Part of a small language model's weights: vocabulary 28555, tied embeddings.
Each number is 200 + 40 x the weight over its row's rms, rounded and kept within 0 to 999. Layers, rows and columns count from 0. The size before them is the row's rms in percent of the matrix's.

# layer 4 MLP down (transposed), 2048x512, rms 0.0835, rows 1704-1758, columns 192-255
096,236,168,178,283,181,174,159,216,201,123,213,213,140,270,141,198,224,243,208,164,153,184,164,219,197,194,214,202,190,175,211,150,160,231,204,189,233,217,215,269,151,170,179,173,251,290,248,191,259,176,193,220,170,236,185,167,207,163,229,202,262,178,242,185
093,163,134,277,230,191,151,232,141,155,201,229,238,191,192,219,162,259,236,159,220,222,136,191,227,188,202,197,216,189,166,186,236,157,160,219,232,191,175,245,189,161,145,209,293,199,202,176,209,202,220,228,270,197,238,201,251,114,145,256,193,159,189,262,233
109,266,163,241,249,221,153,185,222,153,205,191,205,187,212,126,186,197,219,207,140,152,167,133,208,201,121,176,166,263,158,227,230,215,274,190,193,199,182,129,206,178,162,208,207,156,167,144,202,252,224,243,223,248,256,233,267,259,191,207,143,122,202,195,223
098,197,168,152,106,208,177,105,214,202,222,189,207,234,194,250,178,187,215,197,225,179,262,158,288,161,184,222,188,164,164,208,194,186,241,169,212,228,248,230,190,193,235,144,268,226,195,193,236,224,206,177,131,216,239,206,196,208,151,194,185,269,151,91,175
100,152,188,201,153,166,166,233,163,158,205,162,202,189,210,193,233,279,163,151,191,223,172,122,172,192,184,257,268,167,142,191,214,218,192,196,213,174,126,146,222,231,218,146,123,201,167,264,131,218,244,146,232,232,251,223,164,179,245,198,180,184,145,133,152
080,129,174,248,174,179,158,189,159,232,130,191,207,222,208,108,156,167,191,178,169,156,250,209,143,135,118,223,198,144,184,184,189,119,115,149,238,177,207,261,202,207,191,226,240,261,191,202,180,179,243,145,183,209,236,236,196,201,153,189,204,219,207,241,241
101,150,105,143,227,148,160,86,238,228,241,226,153,200,187,219,204,270,194,253,199,279,245,186,208,224,231,182,208,167,221,226,211,176,109,189,250,215,189,137,176,162,171,204,204,230,197,165,205,198,237,198,276,228,227,232,185,189,249,180,123,181,224,205,155
099,286,180,249,209,199,233,262,244,226,212,217,193,201,195,202,170,164,203,165,227,202,167,194,163,212,183,158,219,166,165,166,247,157,103,204,214,253,263,197,132,228,184,205,183,132,162,203,229,240,257,191,182,194,203,198,200,296,183,234,174,171,178,200,213
086,246,202,186,158,152,225,201,258,158,174,218,232,188,132,178,177,151,155,121,279,203,227,261,175,145,206,161,241,163,180,258,185,156,197,225,138,141,194,145,244,200,72,241,250,229,246,106,190,219,168,112,199,218,171,163,153,224,195,213,113,180,205,195,246
129,192,169,208,148,136,107,165,174,276,232,271,223,177,272,211,192,235,189,194,164,201,133,218,160,230,190,167,156,274,247,198,207,255,164,209,217,241,196,168,229,205,200,189,187,202,156,201,211,190,244,208,121,192,238,236,212,180,169,135,169,170,205,176,202
089,227,155,191,216,177,187,135,193,209,212,234,198,209,181,130,169,215,188,233,213,229,224,290,118,103,206,183,190,207,152,204,216,222,224,127,161,202,221,166,216,192,227,223,194,140,113,201,154,127,213,210,264,254,191,182,233,231,195,210,194,191,182,239,252
089,224,258,156,139,146,168,176,190,182,221,174,222,208,117,219,174,234,207,221,87,227,176,250,231,170,255,273,214,190,165,256,93,181,137,205,308,174,194,143,172,161,167,223,255,236,160,159,243,254,210,188,172,220,178,160,197,223,203,225,238,264,320,192,263
100,183,245,197,230,205,100,183,246,181,202,170,173,201,198,150,170,139,192,151,144,176,192,200,160,154,158,186,168,207,200,162,145,295,180,237,206,178,163,244,145,189,259,205,227,181,225,207,117,139,196,202,137,193,216,141,115,194,213,177,201,145,145,227,206
092,245,214,179,164,173,191,198,129,188,213,201,215,131,174,193,226,228,264,226,282,233,206,176,250,188,224,230,247,153,236,146,116,196,282,142,216,141,227,214,238,251,96,266,167,167,189,160,275,205,172,218,202,173,232,157,170,124,279,213,224,175,210,232,198
099,212,261,252,240,128,271,158,174,143,184,281,181,311,151,249,212,147,225,152,221,228,222,171,172,131,220,264,231,231,156,186,159,152,168,200,256,165,185,226,202,211,168,214,221,213,164,159,118,179,257,285,89,168,178,182,280,141,184,244,232,245,201,186,219
095,167,186,140,171,185,173,162,229,164,217,169,216,254,150,205,204,245,235,237,291,228,182,208,226,148,177,196,180,171,204,173,200,258,199,172,156,129,258,140,224,189,180,301,184,227,195,215,162,195,162,212,201,207,229,154,166,209,211,143,202,171,161,220,167
090,176,145,164,209,153,202,196,186,135,249,210,164,240,205,227,158,191,194,314,153,193,228,239,172,194,262,192,214,223,148,215,166,138,232,149,195,238,229,177,211,201,254,212,259,194,224,246,203,240,207,227,253,136,159,205,151,170,138,249,173,254,273,208,166
109,215,187,164,193,152,178,199,149,173,192,180,236,189,220,140,244,216,200,113,196,207,234,152,198,179,153,183,176,139,195,109,275,172,242,242,180,220,237,247,166,177,150,156,193,136,166,111,206,201,205,208,204,244,262,195,210,226,219,181,195,84,201,157,287
101,213,250,217,177,174,210,157,195,249,164,174,141,247,216,185,246,230,265,209,192,180,180,143,247,177,219,168,219,174,148,138,196,184,132,166,227,220,222,234,163,181,217,188,208,192,217,167,163,170,260,264,135,173,294,310,230,141,167,216,179,171,217,205,222
097,190,134,149,219,270,122,201,177,172,249,218,251,207,134,191,167,196,180,128,194,211,265,197,204,116,176,167,250,151,210,222,190,167,227,223,186,239,240,212,189,225,239,189,240,185,173,211,199,186,283,192,216,257,267,153,274,162,211,133,215,180,284,225,224
096,195,174,274,208,187,217,146,204,191,155,182,196,287,251,223,211,221,227,210,288,221,154,167,163,205,207,109,243,191,179,195,223,215,164,201,224,144,169,236,247,275,169,238,203,243,250,106,184,192,95,178,136,131,215,185,133,225,158,184,192,154,225,155,233
085,225,228,199,138,218,266,162,178,213,148,155,279,192,219,215,194,174,219,220,194,267,156,150,190,248,204,139,241,231,183,191,226,188,243,184,147,186,234,204,193,192,168,262,194,178,240,153,172,203,160,225,239,174,193,224,179,158,163,158,226,153,164,148,217
089,205,250,180,229,238,207,173,200,195,89,188,280,201,191,196,184,225,222,223,154,130,192,177,204,155,190,213,196,244,270,291,242,144,221,239,273,208,204,158,143,167,222,155,249,201,192,216,122,112,220,221,206,234,292,184,123,232,149,138,170,174,169,241,182
103,168,111,166,247,289,100,168,124,165,179,163,179,225,230,224,190,215,197,194,173,184,199,274,228,206,192,204,295,196,185,201,155,182,203,187,245,232,169,178,253,173,260,203,224,258,257,215,193,221,160,211,146,191,215,232,161,236,269,149,176,165,201,259,202
093,169,101,199,238,181,193,193,189,230,164,246,279,241,165,224,196,196,158,170,165,188,206,158,216,215,200,160,152,233,215,206,192,219,233,147,182,175,229,295,168,182,219,136,154,178,209,223,198,186,202,222,134,212,273,209,171,234,199,248,181,180,185,177,249
104,262,89,238,191,182,183,173,170,107,191,194,166,223,235,199,141,147,148,202,228,265,209,210,177,138,192,273,163,190,213,161,160,209,228,184,244,187,210,89,229,205,157,151,187,241,142,211,262,184,208,176,204,162,303,171,222,162,293,226,178,203,164,145,273
098,124,194,163,197,219,218,232,212,232,165,132,99,181,190,212,201,190,205,258,259,161,219,179,255,168,245,233,187,193,160,202,228,195,172,187,291,161,162,209,152,255,177,190,200,152,149,179,212,223,220,184,182,198,160,211,132,181,254,142,159,152,188,190,234
097,156,142,178,214,313,276,207,252,236,151,121,205,179,101,174,235,203,194,214,145,152,170,224,210,220,193,124,285,233,193,182,202,209,180,206,212,151,222,170,234,234,231,243,183,237,188,185,238,239,204,154,177,206,215,182,158,167,168,178,200,179,188,241,221
103,189,163,158,245,248,225,179,217,212,188,147,196,181,168,161,202,171,219,164,215,201,211,175,250,131,210,147,268,234,196,169,134,219,152,183,299,189,286,148,232,183,229,180,147,243,221,186,150,165,116,173,207,220,142,219,170,172,220,185,277,149,216,321,206
104,171,238,133,198,280,139,186,157,238,204,193,253,151,209,243,104,194,207,155,229,220,203,173,173,145,191,233,204,196,259,189,255,254,133,194,154,192,259,165,132,212,144,225,161,160,209,194,152,231,154,226,218,162,183,169,167,134,177,275,171,211,244,196,203
094,182,200,137,257,113,151,205,244,202,217,234,161,166,149,213,253,229,242,218,294,197,169,192,159,180,235,178,264,216,209,243,231,207,171,220,140,244,141,194,185,215,129,181,200,239,150,185,287,239,192,189,169,194,202,193,256,192,162,212,258,241,202,138,208
107,146,158,208,178,238,226,161,146,135,180,213,201,279,195,148,221,213,138,212,73,189,210,179,266,182,242,172,181,188,180,151,167,158,228,176,222,184,207,221,204,218,230,182,181,217,146,195,236,181,198,208,229,108,228,257,214,145,218,205,178,144,171,240,216
097,189,101,191,164,267,160,199,123,161,146,212,217,144,227,195,201,195,146,248,139,201,176,250,208,124,232,226,222,236,214,195,179,247,234,158,192,188,203,269,185,265,137,299,214,293,195,216,218,200,144,205,178,204,233,187,212,212,267,161,306,176,256,231,193
091,168,170,237,254,147,172,145,218,156,210,252,225,202,205,159,213,171,185,226,314,233,129,193,201,198,193,221,243,212,204,158,199,191,188,201,218,163,184,189,196,175,167,165,238,223,217,188,183,206,192,155,154,247,137,243,225,176,173,235,131,215,177,169,211
099,233,143,147,217,158,238,207,192,204,194,245,199,212,102,209,218,143,276,117,243,276,164,211,179,220,127,242,215,247,288,184,248,226,176,122,130,157,214,207,152,181,267,207,246,152,158,220,273,130,237,212,185,203,175,204,189,203,200,211,162,237,221,254,124
100,189,211,171,132,161,151,193,124,211,224,185,191,244,147,210,218,208,214,212,192,164,257,284,181,166,203,170,263,139,118,162,241,174,187,207,193,196,224,267,238,197,205,150,234,182,230,223,191,215,191,217,248,141,202,130,263,309,129,205,220,164,145,249,223
092,156,170,200,267,234,215,189,238,238,165,230,152,246,198,197,201,172,220,160,226,152,208,275,155,176,179,180,159,152,207,128,162,153,175,128,212,181,175,259,269,207,261,188,252,174,182,180,247,232,175,250,191,216,171,189,206,158,192,163,141,210,201,140,187
111,205,206,210,186,179,206,263,200,226,220,165,210,153,220,265,280,190,192,218,167,185,152,152,220,211,177,110,169,225,248,234,169,137,200,190,202,175,149,211,200,167,189,202,228,252,200,193,208,260,165,207,220,227,128,188,179,166,249,302,147,137,172,171,217
097,249,199,189,250,240,178,172,178,161,186,219,163,204,238,227,235,274,246,224,175,181,214,171,239,173,238,209,273,141,247,284,115,221,166,141,200,186,272,188,224,213,181,223,233,168,188,205,187,103,209,162,218,163,269,247,171,218,226,180,170,205,160,115,166
101,218,216,251,223,181,210,239,267,180,190,131,192,172,229,158,284,195,147,151,134,174,245,219,254,135,171,150,302,138,155,204,194,238,158,213,198,130,182,152,207,297,186,171,203,131,225,164,248,215,178,262,221,189,132,189,185,220,203,222,211,223,155,164,160
104,178,193,166,169,223,232,188,211,209,219,114,193,137,185,179,181,195,232,107,295,244,166,214,133,194,204,178,241,187,207,193,224,243,196,187,201,207,224,93,161,182,215,229,164,130,206,137,245,150,104,204,238,205,171,192,155,244,213,163,236,272,186,224,164
105,206,192,171,227,222,192,178,226,239,269,170,195,228,176,232,159,152,183,112,169,202,174,189,165,224,233,188,224,288,219,116,174,130,210,189,229,167,213,212,232,248,151,149,220,213,183,195,222,172,254,295,203,188,265,207,192,264,122,232,241,185,220,186,195
105,150,116,209,208,139,150,148,186,255,234,269,238,172,139,215,211,200,198,229,251,177,181,254,247,219,172,197,270,233,234,205,214,216,196,230,202,207,207,159,235,93,175,217,181,197,160,211,194,246,200,175,177,109,212,210,211,161,97,202,250,230,165,194,243
107,187,157,169,222,237,186,181,257,146,196,272,176,157,194,210,286,177,223,216,271,209,196,238,174,114,135,176,201,180,231,231,196,156,182,190,282,230,166,217,167,199,144,200,175,229,233,224,158,157,217,211,148,170,162,145,248,229,190,178,115,199,169,161,186
106,201,206,216,203,180,224,184,224,149,226,170,176,194,177,250,213,141,222,247,240,208,164,257,243,208,219,188,195,145,207,166,237,180,143,130,166,159,232,278,188,204,176,293,191,200,223,218,173,116,137,193,156,255,138,241,269,229,224,154,240,125,130,188,176
090,188,185,191,166,216,216,244,176,172,208,204,249,192,202,209,131,201,174,233,199,167,203,183,164,204,212,201,258,190,195,220,186,216,233,226,219,214,204,242,282,212,115,204,205,257,289,207,174,227,197,216,162,230,220,217,221,220,234,176,220,195,151,242,176
099,139,216,193,158,135,132,161,198,268,153,195,171,198,145,185,183,257,189,215,236,208,306,226,232,170,209,217,237,237,162,215,195,126,256,229,202,283,225,220,160,135,180,110,202,194,133,208,189,200,202,257,154,184,298,121,224,240,228,284,198,202,214,197,260
098,167,179,203,226,260,147,219,233,207,168,220,200,191,222,185,139,130,237,81,224,93,230,243,173,220,180,150,147,78,217,221,236,186,230,196,221,192,147,110,202,186,132,174,194,158,209,218,162,254,192,245,164,103,239,185,230,226,197,236,139,228,237,207,154
081,164,169,165,143,199,209,215,231,208,122,146,199,193,211,222,154,203,215,113,121,161,203,152,143,216,177,195,308,241,201,182,168,191,157,176,186,207,206,160,145,211,204,215,203,217,257,191,235,162,237,211,218,208,197,239,234,154,191,215,244,234,189,206,220
106,233,191,90,121,258,192,188,148,180,152,178,161,207,280,169,212,162,152,165,179,200,196,222,153,220,158,180,167,246,164,202,194,179,121,185,208,221,228,262,190,145,242,246,164,213,271,216,272,132,150,222,193,204,228,154,190,187,123,183,215,200,197,184,151
105,173,127,203,146,201,166,187,188,201,157,224,198,173,216,182,214,262,256,185,178,193,221,204,159,160,222,148,227,132,162,158,232,202,175,146,247,118,125,241,155,247,257,162,195,197,159,294,187,153,191,207,167,185,222,217,151,209,186,245,188,192,139,164,154
105,241,150,167,272,192,184,272,247,151,192,224,207,204,196,195,164,201,145,228,262,246,170,177,194,150,178,242,205,195,188,183,198,200,224,224,234,171,248,179,153,203,187,204,213,220,215,213,179,211,202,236,278,231,164,191,243,233,187,204,183,236,173,234,219
104,141,197,165,165,164,249,181,274,230,231,242,220,172,183,100,215,214,142,204,172,187,162,106,243,164,205,297,200,153,252,189,241,200,160,170,169,108,194,231,169,202,261,133,154,204,182,206,223,147,239,219,230,206,140,190,175,205,184,263,236,155,108,205,156
105,274,155,219,241,153,250,180,95,166,227,298,209,204,197,199,178,118,196,176,204,141,152,211,141,156,216,238,227,183,160,229,121,203,171,156,223,193,163,257,232,248,197,173,256,186,231,234,186,161,262,175,271,199,201,155,224,182,176,126,244,167,192,184,190
100,144,173,196,206,153,178,164,190,201,192,241,252,205,169,199,144,173,222,144,211,196,159,144,235,171,173,184,210,72,198,176,211,156,168,216,243,216,160,245,199,159,166,195,190,96,266,210,246,228,159,247,302,235,233,151,178,205,210,227,185,203,184,199,220
# layer 4 MLP up, 2048x512, rms 0.055, rows 1705-1758, columns 192-255
099,186,207,253,231,206,254,173,235,183,204,127,112,152,215,194,104,213,221,235,169,246,181,157,224,195,225,232,169,228,131,235,107,243,199,147,232,229,173,262,147,217,211,197,223,175,174,182,205,250,144,168,202,245,262,200,180,280,243,246,158,250,170,224,182
092,160,164,131,249,191,173,203,112,180,229,218,233,214,185,247,147,285,159,204,109,223,132,236,169,131,154,188,174,248,109,181,172,221,194,162,222,215,180,139,192,171,110,186,148,227,219,203,115,245,161,243,229,178,166,197,197,251,218,200,168,226,202,114,233
094,91,228,279,188,147,214,241,174,186,138,260,229,234,171,174,321,215,204,232,192,208,197,219,232,161,313,191,276,228,233,120,229,185,240,220,85,182,205,120,189,240,216,211,174,196,226,274,176,229,181,215,194,166,164,211,147,121,188,231,263,243,279,227,188
103,192,256,215,225,203,227,160,177,192,231,129,174,219,206,242,172,216,167,280,206,216,248,160,179,179,208,202,227,129,203,230,202,251,239,290,231,206,193,154,155,207,174,165,270,221,198,231,171,212,263,210,228,141,271,141,231,184,197,288,228,224,216,218,240
092,184,210,216,151,267,246,211,136,163,192,206,215,151,159,214,246,209,180,196,197,231,180,191,236,268,222,228,168,210,221,156,224,198,279,197,155,213,233,138,219,226,179,226,132,129,224,183,195,177,130,218,172,262,177,220,156,233,294,203,222,147,226,237,188
099,149,148,174,240,206,247,182,249,259,140,172,179,182,234,208,214,145,191,188,220,160,206,178,231,153,198,200,179,219,203,181,98,165,211,196,185,174,227,227,272,208,148,224,234,253,218,222,210,239,179,234,171,151,125,192,221,207,200,94,185,208,169,223,182
099,253,200,281,273,300,173,236,159,178,205,109,122,241,203,140,191,178,154,182,109,136,195,245,202,225,143,165,168,308,182,173,273,129,137,247,244,184,191,208,143,218,187,194,195,256,170,172,271,184,211,244,160,160,192,163,185,251,182,216,84,201,111,282,268
081,189,185,178,155,208,196,141,229,177,189,231,218,197,265,188,206,243,205,222,206,188,174,173,263,196,171,273,256,170,187,201,215,220,190,140,190,211,173,311,178,198,230,160,187,176,185,198,190,207,156,276,181,187,229,204,266,203,230,186,248,200,192,105,252
133,189,175,211,231,227,147,140,193,154,211,153,213,174,218,243,186,234,195,217,220,213,151,297,188,204,164,177,148,245,188,148,171,170,238,270,228,214,170,179,189,216,141,194,185,197,166,222,183,148,248,199,219,226,219,202,242,113,255,129,181,204,188,118,193
097,202,236,211,215,175,222,173,223,227,215,232,261,236,220,251,302,211,154,174,216,235,168,249,255,165,186,127,218,203,159,258,204,169,273,236,285,177,122,148,236,205,229,256,253,189,156,192,168,170,200,262,268,221,159,199,243,168,174,162,188,232,191,237,184
100,158,233,158,225,159,231,141,184,175,150,206,231,159,178,212,161,140,172,175,42,214,218,126,222,210,252,199,181,239,198,173,134,243,265,199,163,184,224,147,267,155,263,169,189,226,156,183,213,219,204,227,235,185,189,210,175,135,204,172,227,208,191,206,173
096,201,179,105,237,220,236,274,248,267,170,274,123,216,250,256,278,201,147,218,143,199,174,295,214,206,232,152,133,190,232,145,245,209,137,262,224,156,258,190,144,139,249,194,295,167,201,188,204,155,191,237,137,221,151,164,206,215,186,201,155,204,187,239,232
101,227,248,174,139,228,280,192,160,172,185,232,245,142,207,140,201,186,180,218,203,264,230,259,167,167,221,219,201,249,241,161,158,132,250,197,191,187,169,164,189,120,113,170,186,151,203,189,232,167,133,187,222,217,169,254,169,178,268,196,175,253,123,220,168
099,212,206,175,152,231,225,169,161,138,112,240,221,272,181,251,152,195,273,234,213,173,158,223,136,161,274,177,177,246,221,151,218,187,210,130,248,187,235,247,254,179,236,194,229,202,204,269,178,83,198,168,221,204,234,187,295,148,246,233,191,135,284,243,162
091,197,161,218,260,203,225,262,210,128,162,302,188,234,154,212,205,130,127,150,203,110,146,152,168,152,110,163,228,183,244,163,92,238,210,142,254,196,181,257,231,201,147,231,204,304,206,218,215,180,183,237,215,208,195,199,246,170,188,216,168,241,260,179,152
086,210,198,121,189,148,147,259,184,125,147,181,225,156,220,200,231,107,198,201,125,266,136,195,233,177,154,213,159,193,153,186,287,190,229,266,201,178,222,173,268,192,207,164,170,232,185,260,181,202,193,210,250,262,224,297,191,198,267,170,186,208,207,220,208
107,228,176,182,219,202,189,182,172,205,209,184,246,175,172,228,190,176,184,170,240,146,197,180,237,148,220,178,257,114,233,224,213,194,261,221,181,270,216,202,154,266,140,182,187,256,173,204,201,216,260,252,167,117,235,269,165,151,231,188,119,145,181,235,199
104,210,201,243,160,194,209,193,173,246,264,169,161,146,130,133,305,144,134,203,129,226,185,239,205,263,232,260,241,115,157,208,209,209,217,168,197,267,235,178,205,194,256,159,166,162,272,200,189,284,175,160,196,230,192,214,229,265,189,200,223,212,260,219,227
098,218,199,151,227,191,221,131,251,157,213,274,207,184,271,128,177,178,156,188,173,196,209,247,197,227,172,203,215,181,155,161,254,196,163,181,179,159,255,246,231,257,228,266,230,229,203,198,228,148,185,259,200,158,215,168,256,156,256,216,163,219,195,199,211
099,158,241,186,228,235,204,218,142,201,177,220,197,238,211,224,232,129,256,214,226,211,244,232,143,180,206,192,233,217,234,195,213,206,153,220,173,181,189,131,162,185,212,242,239,277,212,205,211,223,201,173,212,120,241,209,209,198,233,206,125,249,241,178,167
088,203,216,191,176,210,194,157,166,157,252,233,221,192,145,196,152,216,251,176,209,200,282,186,219,167,175,237,206,243,261,260,239,246,232,221,175,169,173,161,213,138,173,201,143,153,250,124,227,179,159,219,201,208,163,215,225,260,260,175,115,172,133,203,226
093,198,282,177,181,200,165,213,209,192,270,196,224,149,218,217,212,165,249,241,154,245,209,162,255,216,224,160,272,244,160,287,161,189,229,173,154,198,241,190,216,186,229,213,198,207,216,220,139,167,210,183,196,247,200,160,242,169,139,188,191,286,189,193,163
107,221,152,204,207,335,212,236,298,170,267,251,208,250,199,215,201,207,211,245,215,148,197,307,190,217,214,191,237,167,214,279,217,175,222,200,235,175,266,188,207,190,190,230,209,202,290,229,239,152,165,265,186,228,228,191,259,222,231,261,223,153,219,201,183
095,210,175,155,219,300,286,279,212,160,220,177,229,136,231,112,175,195,204,198,159,173,198,255,260,204,254,159,135,213,255,151,226,258,220,272,195,141,192,229,213,206,220,243,151,240,134,214,187,187,190,225,214,250,212,183,120,199,207,243,248,226,244,183,211
098,230,176,200,200,315,177,256,232,188,181,217,253,184,229,198,270,220,174,144,216,144,183,300,227,259,160,109,211,217,201,280,275,222,180,219,224,263,176,125,262,216,179,266,165,235,165,251,248,212,226,224,240,255,208,220,235,192,239,142,185,225,96,178,189
105,178,206,156,174,194,191,175,191,212,183,216,175,247,170,212,190,197,234,204,189,269,213,180,148,285,229,204,221,221,157,206,251,219,138,152,246,181,166,165,232,170,159,230,130,224,132,199,156,251,148,224,198,190,193,195,145,160,208,148,256,244,155,218,188
093,286,192,124,130,138,205,194,206,186,278,173,176,214,226,228,154,208,229,238,219,230,263,184,120,120,225,154,165,270,232,145,220,176,239,213,170,279,190,227,227,175,185,181,270,152,191,137,205,202,222,261,182,207,193,210,267,256,223,246,176,231,170,96,244
103,161,188,208,258,193,193,228,186,256,264,69,239,251,216,215,214,145,196,219,227,182,252,242,203,182,175,189,137,166,185,168,184,206,214,187,165,216,216,203,172,197,220,232,197,145,234,215,214,164,166,211,218,143,151,207,184,193,144,211,187,214,138,219,209
102,223,155,145,236,199,223,248,158,230,167,233,126,145,240,172,152,255,183,219,143,126,196,231,296,142,204,187,209,174,252,236,175,185,180,205,204,239,193,220,214,200,156,211,160,142,231,154,184,224,145,214,216,172,274,126,134,204,188,220,83,166,207,259,217
107,185,201,158,199,227,187,85,223,301,158,107,184,165,265,158,215,220,184,174,234,146,158,248,169,240,162,211,225,207,140,144,224,193,153,191,178,229,210,220,323,235,179,210,196,190,194,168,203,181,126,158,218,179,201,161,193,197,197,192,191,187,230,149,261
099,217,266,250,234,195,220,249,216,182,136,255,138,190,251,222,201,226,144,185,92,225,247,220,210,186,182,174,168,198,143,157,197,246,226,187,223,200,193,188,232,217,190,165,164,255,188,172,273,184,228,195,157,199,165,208,168,195,237,85,229,202,186,122,189
093,193,201,173,170,156,141,154,164,263,268,209,194,203,231,274,156,203,189,204,186,191,221,233,192,269,208,180,191,209,235,168,257,128,219,185,202,228,124,186,216,186,235,253,179,194,245,124,206,212,313,180,195,217,154,232,254,250,219,235,139,208,166,74,158
091,203,101,202,246,165,270,183,208,212,237,192,256,232,206,300,177,161,238,188,175,184,230,151,225,193,259,260,167,254,250,246,193,142,217,183,214,223,163,217,201,187,253,258,182,247,195,205,274,121,224,177,235,195,206,177,146,222,155,212,202,178,137,167,277
102,247,229,235,245,173,213,197,213,204,178,153,194,243,236,181,171,207,236,208,213,205,266,149,197,246,129,274,204,203,220,201,157,216,176,109,184,185,218,238,200,171,205,293,153,189,249,141,171,166,207,235,170,153,160,237,191,226,245,239,213,259,219,209,184
104,149,240,274,213,109,198,195,259,216,168,213,186,156,300,214,273,208,206,180,219,199,205,235,239,196,194,241,194,222,205,162,255,213,202,182,200,206,217,211,162,246,247,196,143,154,185,181,217,190,217,179,202,200,233,143,267,214,191,203,199,195,193,195,222
097,164,242,176,228,219,231,181,207,206,147,194,176,180,168,204,150,142,173,218,175,172,187,196,188,208,251,267,145,167,248,235,127,223,219,196,203,228,195,149,284,210,206,245,186,189,193,209,229,224,223,168,205,204,247,175,149,129,240,138,188,204,278,197,144
115,252,181,185,158,221,171,264,156,148,216,207,208,251,252,189,231,243,206,259,205,250,158,212,247,292,178,190,130,179,176,189,225,209,179,229,265,179,153,213,258,206,160,172,149,169,172,165,192,259,165,234,255,107,268,181,182,200,170,246,144,133,228,157,149
096,131,165,209,259,209,186,168,170,187,292,253,182,195,207,225,266,237,160,213,156,191,199,271,137,232,169,207,327,260,168,93,194,182,206,203,219,264,220,213,92,216,171,128,239,273,153,215,182,225,307,206,251,226,168,248,191,175,201,85,219,165,177,107,171
103,268,214,184,266,156,255,241,226,222,203,162,238,255,212,212,292,143,164,239,196,200,203,166,304,248,174,194,234,138,253,223,118,193,207,238,146,146,237,233,206,296,179,203,151,200,244,176,200,142,210,160,239,223,223,201,229,159,175,214,227,264,235,159,158
092,165,176,257,173,232,186,219,246,169,249,225,163,144,174,274,114,237,231,128,196,218,247,219,174,135,228,197,250,220,215,235,243,188,202,138,224,192,153,144,148,135,197,238,190,231,237,175,213,213,263,202,201,197,174,134,180,150,186,180,180,259,184,175,168
102,179,219,242,204,201,255,208,209,194,197,146,148,239,263,196,232,269,209,301,138,205,259,207,225,212,146,243,198,163,185,157,240,256,265,171,161,249,213,242,186,174,178,225,145,240,218,173,260,249,216,169,123,201,115,187,174,231,213,225,290,158,153,205,209
105,252,166,198,227,187,206,194,224,169,157,218,184,165,143,264,207,157,142,250,237,235,197,205,197,237,232,220,234,207,219,232,229,172,172,216,209,197,108,144,218,214,123,295,195,175,138,218,134,177,156,167,178,131,117,126,197,180,220,211,237,244,116,198,236
106,257,175,240,163,262,209,145,253,153,184,154,119,122,190,203,212,147,148,238,208,248,151,179,232,227,227,189,331,232,151,218,132,188,246,211,277,202,146,179,252,184,179,217,176,159,189,217,176,197,189,179,172,167,193,197,257,236,238,216,100,180,136,223,154
105,157,204,271,224,145,251,191,227,237,223,210,177,88,145,230,218,147,226,203,157,168,201,190,269,206,232,158,231,216,162,226,205,160,203,233,242,207,166,169,215,152,265,218,192,217,198,133,183,213,135,171,252,234,241,166,169,139,239,146,239,191,187,160,211
094,206,221,241,166,246,201,230,226,159,158,160,180,95,144,179,240,160,232,196,221,138,253,202,233,207,243,221,212,231,150,233,213,153,184,297,147,217,194,239,242,101,171,284,227,183,160,155,271,240,186,220,140,215,183,95,182,198,180,189,215,252,212,182,262
101,206,237,156,195,194,221,221,202,249,157,171,224,228,221,152,258,195,173,231,162,179,169,236,195,210,286,255,238,171,217,206,253,162,223,243,208,185,172,134,174,144,229,192,172,273,189,200,206,305,170,172,183,112,167,254,217,207,227,199,255,208,239,133,157
095,185,272,286,216,217,208,262,167,246,251,232,249,208,240,189,162,171,232,225,205,210,209,162,154,172,195,159,204,177,187,241,207,258,255,163,120,209,214,231,143,214,198,301,262,269,210,229,158,221,268,235,225,263,149,198,180,203,176,184,159,174,257,130,202
092,178,198,181,264,238,205,179,186,186,183,200,218,202,181,192,304,206,138,232,188,253,152,190,149,247,195,233,166,184,229,199,220,177,220,249,236,187,171,183,254,225,248,197,229,225,215,179,163,289,184,204,261,199,170,158,217,261,217,196,124,167,215,242,211
104,234,175,138,196,163,202,249,130,123,222,228,195,212,228,154,174,263,221,197,167,133,163,204,241,219,149,200,226,209,140,201,249,254,149,262,221,121,224,179,181,232,201,179,180,164,210,246,222,131,150,222,220,207,210,201,213,175,148,188,161,225,191,156,193
106,172,199,217,244,187,178,206,187,191,148,208,223,185,218,172,209,204,173,201,109,173,219,233,157,207,212,205,223,147,225,193,138,175,189,122,238,265,177,176,257,250,179,107,195,204,112,144,243,253,198,237,231,241,213,208,185,175,290,271,219,220,179,176,159
103,175,217,215,190,195,221,150,229,191,141,148,212,236,214,218,165,175,211,271,207,79,196,190,151,223,170,170,231,199,186,171,224,237,233,155,215,145,193,174,213,177,265,149,186,190,212,262,172,192,213,180,211,225,153,315,190,217,202,202,329,217,207,198,178
103,148,219,188,190,247,196,182,223,131,233,156,237,277,207,135,94,211,170,104,137,186,251,227,225,195,230,191,251,236,190,202,228,177,207,190,192,133,191,163,209,207,194,136,195,185,226,234,102,142,265,153,217,192,249,195,215,158,217,111,218,171,212,232,209
105,226,128,256,238,209,182,188,197,204,235,250,216,145,161,250,191,162,128,196,223,192,160,264,230,169,278,281,192,189,217,208,193,176,216,233,203,214,234,191,195,214,242,240,260,208,207,187,172,158,197,215,212,207,228,111,249,188,166,225,198,175,233,153,153
102,203,234,219,233,184,255,249,231,200,237,146,212,199,227,138,183,191,218,207,220,212,212,190,183,227,190,217,166,180,203,169,128,247,238,131,248,276,209,221,240,204,242,162,239,215,211,221,155,231,198,247,143,153,209,152,195,187,219,201,143,234,149,161,240